{"hidden_size": 192, "hidden_act": "tanh_gelu", "norm_place": "pre", "norm_eps": 1e-05, "init_std_o": 0.0405, "beta2": 0.95, "lr_head": 0.00511, "warmup_steps": 200, "final_lr_fraction": 0.02, "train_tokens": 133300000, "dataset": "wikipedia_en"}
Each number is 50 + 12 x the weight over its row's rms, rounded and kept within 0 to 99. Layers, rows and columns count from 0. The size before them is the row's rms in percent of the matrix's.

# o: layer 2 attention output (transposed), 256x192, rms 0.147, rows 75-83, columns 0-191
# v: layer 2 attention value, 256x192, rms 0.164, rows 76-83, columns 0-191
o75 097:55 58 56 52 63 45 59 54 58 37 58 34 63 38 37 61 44 48 44 68 32 34 37 29 41 46 60 63 55 74 55 50 55 62 24 41 52 62 36 41 38 71 37 52 40 50 84 33 45 36 47 62 44 39 39 51 31 52 53 20 49 22 64 51 76 43 52 43 39 56 31 55 46 56 49 29 36 42 59 45 31 46 64 45 53 67 57 56 41 38 59 54 53 38 62 44 49 54 59 39 45 52 43 54 40 41 37 47 60 60 35 58 44 53 31 46 70 63 41 62 58 64 48 37 67 54 47 57 45 40 61 44 57 64 74 63 63 50 55 36 20 55 66 25 28 59 42 70 68 53 47 47 65 53 56 50 42 49 64 39 40 65 44 53 32 46 49 38 55 06 70 42 47 43 42 56 37 55 60 42 50 48 50 44 52 51 35 60 39 47 59 55
v76 085:47 46 58 54 46 70 44 68 61 41 54 20 58 56 47 60 55 39 51 22 25 57 23 68 42 45 40 44 46 66 42 50 51 65 58 54 55 30 47 49 49 24 56 71 57 70 51 56 49 43 52 29 46 57 50 39 32 50 36 39 54 44 36 44 42 72 63 29 64 47 63 62 51 53 43 45 40 32 48 25 48 58 36 54 55 45 49 22 54 66 46 46 42 65 62 49 53 38 42 41 47 44 55 47 46 51 53 75 59 48 56 54 47 50 42 40 63 32 63 21 61 47 41 34 56 66 58 27 34 55 51 49 66 47 45 37 56 38 40 58 46 62 41 40 71 36 60 37 63 29 31 64 68 65 77 56 71 60 48 57 50 49 38 53 26 52 69 46 61 37 50 38 54 53 30 57 53 31 39 59 56 49 34 50 59 61 48 51 44 40 74 31
o76 099:62 50 46 59 46 29 53 30 57 82 51 52 44 48 46 57 43 91 50 56 40 41 74 44 60 67 54 43 47 49 64 33 56 54 47 29 52 55 58 26 52 58 54 55 48 31 56 42 30 47 71 66 38 31 57 44 61 41 58 54 44 81 66 44 40 45 47 40 30 49 67 51 52 42 35 65 57 43 44 82 59 51 50 53 24 48 56 61 57 29 52 46 44 50 45 68 44 61 49 46 49 75 35 70 52 56 64 63 56 44 48 59 51 38 51 61 40 74 63 58 56 54 42 61 53 37 57 66 44 53 36 49 68 46 44 33 30 52 71 54 51 24 58 60 39 47 49 47 43 56 46 59 57 46 55 41 42 19 45 56 69 49 62 65 81 37 59 41 35 53 43 43 55 46 74 39 47 52 49 57 67 47 42 40 62 41 41 45 51 64 66 59
v77 088:63 40 57 38 41 78 51 26 55 53 48 42 54 54 23 51 37 62 59 55 56 70 45 48 27 38 53 51 36 43 34 59 68 80 77 57 53 29 67 54 63 50 70 51 42 65 45 40 52 46 30 26 38 62 24 45 59 60 49 48 64 75 36 42 39 59 60 52 73 61 38 39 53 50 31 35 38 46 26 59 38 55 47 45 61 56 45 46 65 43 46 44 62 50 47 65 61 49 61 22 49 63 70 40 48 40 56 52 42 63 50 44 41 59 65 44 69 58 61 57 64 27 59 45 53 60 55 50 34 49 51 50 41 54 40 31 50 60 59 48 61 57 34 57 53 44 54 28 50 42 64 51 62 51 64 58 63 33 46 56 49 39 65 37 66 55 47 45 72 50 35 57 48 54 51 34 52 41 70 65 60 41 69 47 50 47 38 23 59 37 60 68
o77 095:46 56 53 55 35 36 47 42 24 46 40 65 38 46 57 52 57 40 80 42 53 32 56 58 75 69 42 70 34 56 59 42 24 23 64 26 57 68 51 45 56 41 61 49 56 29 62 54 37 29 67 77 38 41 67 44 52 38 50 50 50 36 44 47 58 54 39 42 60 57 48 47 46 30 37 57 72 40 57 42 54 60 58 46 36 44 59 49 44 40 48 46 51 49 40 28 66 57 42 59 49 62 14 41 58 33 29 44 56 47 54 49 60 55 49 41 43 38 57 63 47 57 31 36 57 51 43 46 80 68 45 39 49 34 53 54 60 40 56 48 42 38 62 40 74 57 25 55 72 66 59 55 43 46 38 48 47 64 57 54 73 69 66 51 25 32 53 47 49 47 62 49 30 50 51 50 36 55 51 49 44 57 38 63 59 44 28 59 53 44 41 57
v78 086:68 37 36 55 82 69 56 61 52 50 46 47 58 69 21 51 57 36 54 46 62 47 58 56 71 59 32 44 45 52 46 51 72 42 47 75 44 40 60 30 40 66 46 53 45 52 33 47 43 36 44 34 52 35 43 31 36 51 40 44 46 50 35 58 47 43 44 42 48 55 29 57 45 47 49 46 65 41 52 52 47 55 57 39 40 48 46 33 46 74 49 44 59 61 40 49 50 50 36 47 42 48 62 65 46 54 50 47 60 54 46 54 62 42 60 56 69 67 49 49 67 49 47 39 51 41 44 60 67 55 56 36 42 32 27 33 40 69 75 51 43 47 43 63 18 58 57 21 61 52 49 22 46 64 58 54 39 30 35 27 30 54 67 37 77 41 28 48 18 54 49 40 47 44 61 67 53 44 63 51 47 56 52 76 52 39 58 30 47 31 52 44
o78 096:36 63 66 35 25 33 55 56 52 62 47 45 50 37 75 41 33 37 60 37 80 34 58 46 19 52 60 59 59 52 49 38 34 50 52 25 48 55 54 57 43 61 51 49 56 34 76 48 60 52 54 72 57 33 39 59 50 49 50 42 44 52 48 53 43 69 56 55 47 51 55 53 42 37 55 35 44 42 60 46 46 29 27 40 47 27 45 33 43 35 53 62 64 43 59 34 71 58 69 79 46 57 40 50 50 41 70 37 40 54 49 46 33 56 23 28 41 47 35 30 65 43 62 37 42 54 50 44 42 58 46 66 43 67 53 63 56 54 31 38 66 59 52 28 48 32 46 53 49 42 66 44 51 38 32 52 53 44 55 56 69 51 38 50 16 47 41 47 55 41 54 64 54 57 38 60 43 41 41 39 43 53 69 30 38 61 59 70 43 35 48 66
v79 095:41 42 54 42 27 50 44 42 54 32 49 45 57 54 45 40 65 34 51 54 39 57 51 57 34 40 57 47 37 63 67 53 44 48 49 47 55 62 44 45 49 41 39 82 43 28 49 42 30 27 56 51 65 51 59 34 63 50 36 52 62 60 34 43 53 37 56 40 38 61 62 62 54 51 58 51 35 43 50 71 34 70 50 70 64 47 49 39 64 56 52 45 74 43 59 74 36 46 43 62 43 51 48 73 36 61 68 58 51 65 29 44 78 52 57 57 36 47 53 41 49 43 29 71 79 49 73 60 54 38 42 58 39 65 76 43 51 61 41 42 45 51 45 73 62 46 55 37 50 58 68 58 44 75 46 44 53 89 51 42 55 31 73 26 36 35 49 45 47 44 64 48 50 39 48 40 38 50 42 60 40 58 59 51 41 52 57 33 26 48 49 42
o79 096:64 36 33 51 46 36 55 43 45 49 43 54 67 50 59 50 62 47 58 64 49 70 50 70 66 62 57 48 59 11 23 52 47 49 37 55 59 39 60 40 58 39 49 45 50 75 69 54 47 49 46 54 52 62 34 50 49 43 56 66 35 24 70 44 42 57 44 48 36 32 49 37 42 53 46 67 50 38 31 45 67 60 35 54 47 40 53 54 35 61 52 62 45 51 60 45 47 48 64 38 43 67 61 14 38 57 40 51 53 22 67 71 51 87 49 40 68 46 58 55 49 73 56 52 54 57 43 48 52 57 43 43 62 26 49 55 46 49 53 63 80 54 37 51 33 55 61 54 43 47 47 44 36 35 49 48 61 25 62 57 59 84 41 61 50 48 46 55 63 62 55 63 37 56 54 52 58 50 63 73 39 26 45 39 57 45 43 55 51 51 47 29
v80 091:56 68 59 57 74 48 44 42 48 18 61 63 35 59 70 52 40 62 53 52 52 55 53 35 69 68 36 35 69 46 22 47 60 61 46 42 61 56 30 40 43 41 52 54 47 40 26 43 77 40 54 50 49 59 33 58 56 43 36 50 24 47 54 48 27 37 40 54 57 56 60 52 40 48 28 42 57 47 31 36 48 71 48 62 39 33 41 42 62 36 53 44 54 27 62 44 49 35 43 45 48 41 43 50 47 50 42 57 49 57 22 50 63 46 47 40 57 62 66 43 43 77 36 43 46 72 49 39 43 40 43 37 25 28 49 56 34 72 51 70 41 44 53 41 46 40 67 56 37 48 58 53 46 53 54 46 39 51 49 44 28 39 44 53 60 66 54 54 46 37 46 56 64 51 58 47 47 50 49 50 66 85 58 51 68 76 77 49 35 41 33 47
o80 097:52 44 46 48 38 47 52 40 53 46 62 58 50 55 32 63 67 15 47 43 29 70 46 65 48 76 74 40 62 39 57 51 14 40 58 60 31 60 60 50 37 29 42 46 37 50 58 44 52 60 38 54 52 45 48 56 36 42 56 75 62 37 40 58 45 63 56 53 54 47 55 50 65 50 52 48 58 40 48 50 52 54 43 49 23 53 68 52 32 47 45 65 62 45 58 69 42 53 57 79 65 30 48 68 42 61 84 46 62 41 44 42 53 44 56 42 37 53 31 51 62 32 41 45 48 36 57 42 61 54 49 62 49 64 49 33 63 35 55 38 56 56 40 61 40 45 25 51 55 67 37 49 44 48 64 50 54 63 26 50 46 78 55 22 68 48 60 43 41 62 28 57 61 48 60 42 46 58 48 59 57 34 56 48 53 70 53 50 39 45 40 84
v81 087:38 69 62 48 44 53 53 63 49 55 66 43 45 36 48 35 33 18 63 63 48 32 64 60 65 50 46 63 23 43 57 24 66 46 59 40 57 47 36 51 54 64 47 55 66 39 34 49 56 41 34 42 52 40 51 76 41 31 54 46 57 65 34 28 50 55 56 57 40 53 49 44 45 57 49 30 48 44 49 49 29 49 61 43 46 43 59 36 66 41 52 32 54 70 49 36 65 70 64 46 38 55 70 41 55 44 40 72 72 61 48 64 53 58 39 48 37 57 54 36 45 26 52 29 51 25 65 64 45 85 56 39 52 55 53 49 64 52 60 52 43 53 30 47 59 48 46 43 70 58 64 61 52 43 82 62 61 57 55 50 51 41 58 48 35 75 44 55 53 62 49 50 49 64 48 43 41 68 57 49 31 46 51 49 75 45 71 43 61 68 57 39
o81 091:75 57 53 53 55 41 40 30 40 39 35 46 50 44 55 59 43 62 33 41 52 62 61 45 47 43 56 52 52 38 73 58 39 34 31 57 57 45 49 44 31 43 48 63 41 56 60 47 53 68 78 43 61 68 70 47 53 60 56 32 66 40 49 64 55 38 51 44 54 55 57 61 40 29 59 37 66 45 42 38 39 47 36 51 59 50 57 59 35 48 57 64 66 56 30 65 61 47 41 42 60 59 37 62 66 43 49 41 54 42 50 25 55 56 67 60 63 61 66 44 41 57 56 50 38 56 30 57 57 48 53 32 41 70 29 35 16 66 40 63 36 47 48 40 69 71 73 38 53 29 58 40 55 43 55 32 60 35 65 35 50 51 49 45 35 25 25 35 55 27 35 66 58 44 60 49 46 51 43 40 49 50 37 47 19 68 41 73 49 59 45 45
v82 096:60 53 47 45 58 53 49 44 27 46 47 76 53 26 82 55 55 69 43 43 73 57 58 36 44 46 59 46 38 47 39 49 39 71 50 51 42 51 44 51 44 33 65 39 59 49 63 49 54 51 62 48 44 72 54 53 34 56 74 45 34 53 59 45 69 60 33 59 62 37 30 62 53 54 60 40 49 66 50 53 47 50 48 57 55 47 21 49 50 33 63 63 42 46 44 57 56 65 61 78 38 33 33 46 55 60 46 64 26 40 52 56 52 66 65 53 44 70 55 55 33 60 28 18 31 62 30 56 41 41 45 69 64 72 46 68 52 42 75 41 70 63 43 59 63 60 51 50 40 52 61 55 46 57 46 34 53 26 41 59 62 48 58 46 45 38 50 51 66 46 46 54 28 46 47 52 51 69 50 35 53 72 44 68 41 38 26 71 47 44 62 51
o82 099:31 63 45 61 35 51 49 80 55 47 39 42 41 52 39 67 60 30 61 37 50 48 25 46 35 66 47 60 51 37 45 49 74 42 33 62 46 41 70 57 43 50 61 47 36 44 50 46 72 63 38 54 50 29 48 53 60 53 43 62 62 42 41 67 22 49 60 40 52 50 57 45 39 63 46 61 58 47 43 59 55 40 56 55 49 52 68 61 58 47 27 34 54 47 60 58 25 58 63 39 73 52 57 44 48 35 54 59 57 51 27 53 37 42 84 41 35 58 60 45 59 38 47 74 74 24 70 40 68 54 72 40 49 56 67 36 54 52 56 41 39 63 39 42 42 61 33 52 49 44 71 32 45 53 50 65 64 82 71 45 52 61 40 48 58 60 41 47 59 46 54 57 51 52 48 52 58 58 51 45 41 50 66 52 66 61 54 20 72 50 42 41
v83 095:45 39 58 63 43 49 41 54 45 46 65 62 54 75 23 52 58 29 52 51 55 47 66 21 51 36 34 57 70 54 46 61 41 52 40 50 40 67 23 52 51 58 65 57 42 52 61 43 30 47 53 43 41 43 53 49 42 35 42 45 30 70 61 58 55 46 50 48 47 54 62 52 44 50 33 42 60 59 67 75 36 41 34 66 51 53 70 45 85 57 69 55 58 55 44 52 44 25 43 71 58 40 32 38 44 40 75 63 41 67 35 42 68 41 47 45 45 64 42 34 50 53 20 53 54 66 42 35 61 59 41 53 54 47 58 45 54 66 63 66 47 37 46 49 50 64 43 50 41 28 60 42 31 45 64 45 61 63 60 53 60 55 66 74 67 59 46 63 44 55 70 44 36 47 48 65 51 28 60 27 49 40 61 40 54 62 52 35 31 40 63 34
o83 097:41 79 65 44 38 61 33 53 54 50 17 52 47 50 52 68 49 31 35 49 62 61 36 32 41 62 54 37 33 48 35 44 66 60 50 39 71 30 66 59 54 52 47 43 55 38 60 50 40 64 50 64 49 63 24 36 66 36 52 65 53 58 48 42 63 56 56 63 55 55 53 42 36 53 55 59 41 09 54 44 48 76 38 47 33 65 33 66 35 41 49 52 40 42 53 44 57 46 53 58 31 45 47 59 42 51 34 48 43 33 68 52 47 60 75 32 57 61 57 56 56 64 29 45 32 37 74 63 40 53 41 38 51 29 36 59 37 35 38 42 63 49 62 73 37 40 53 32 55 48 43 36 57 50 47 47 55 49 36 54 47 51 41 51 43 53 69 48 54 35 47 43 70 57 51 51 32 50 38 60 38 17 60 45 40 47 55 41 61 67 44 67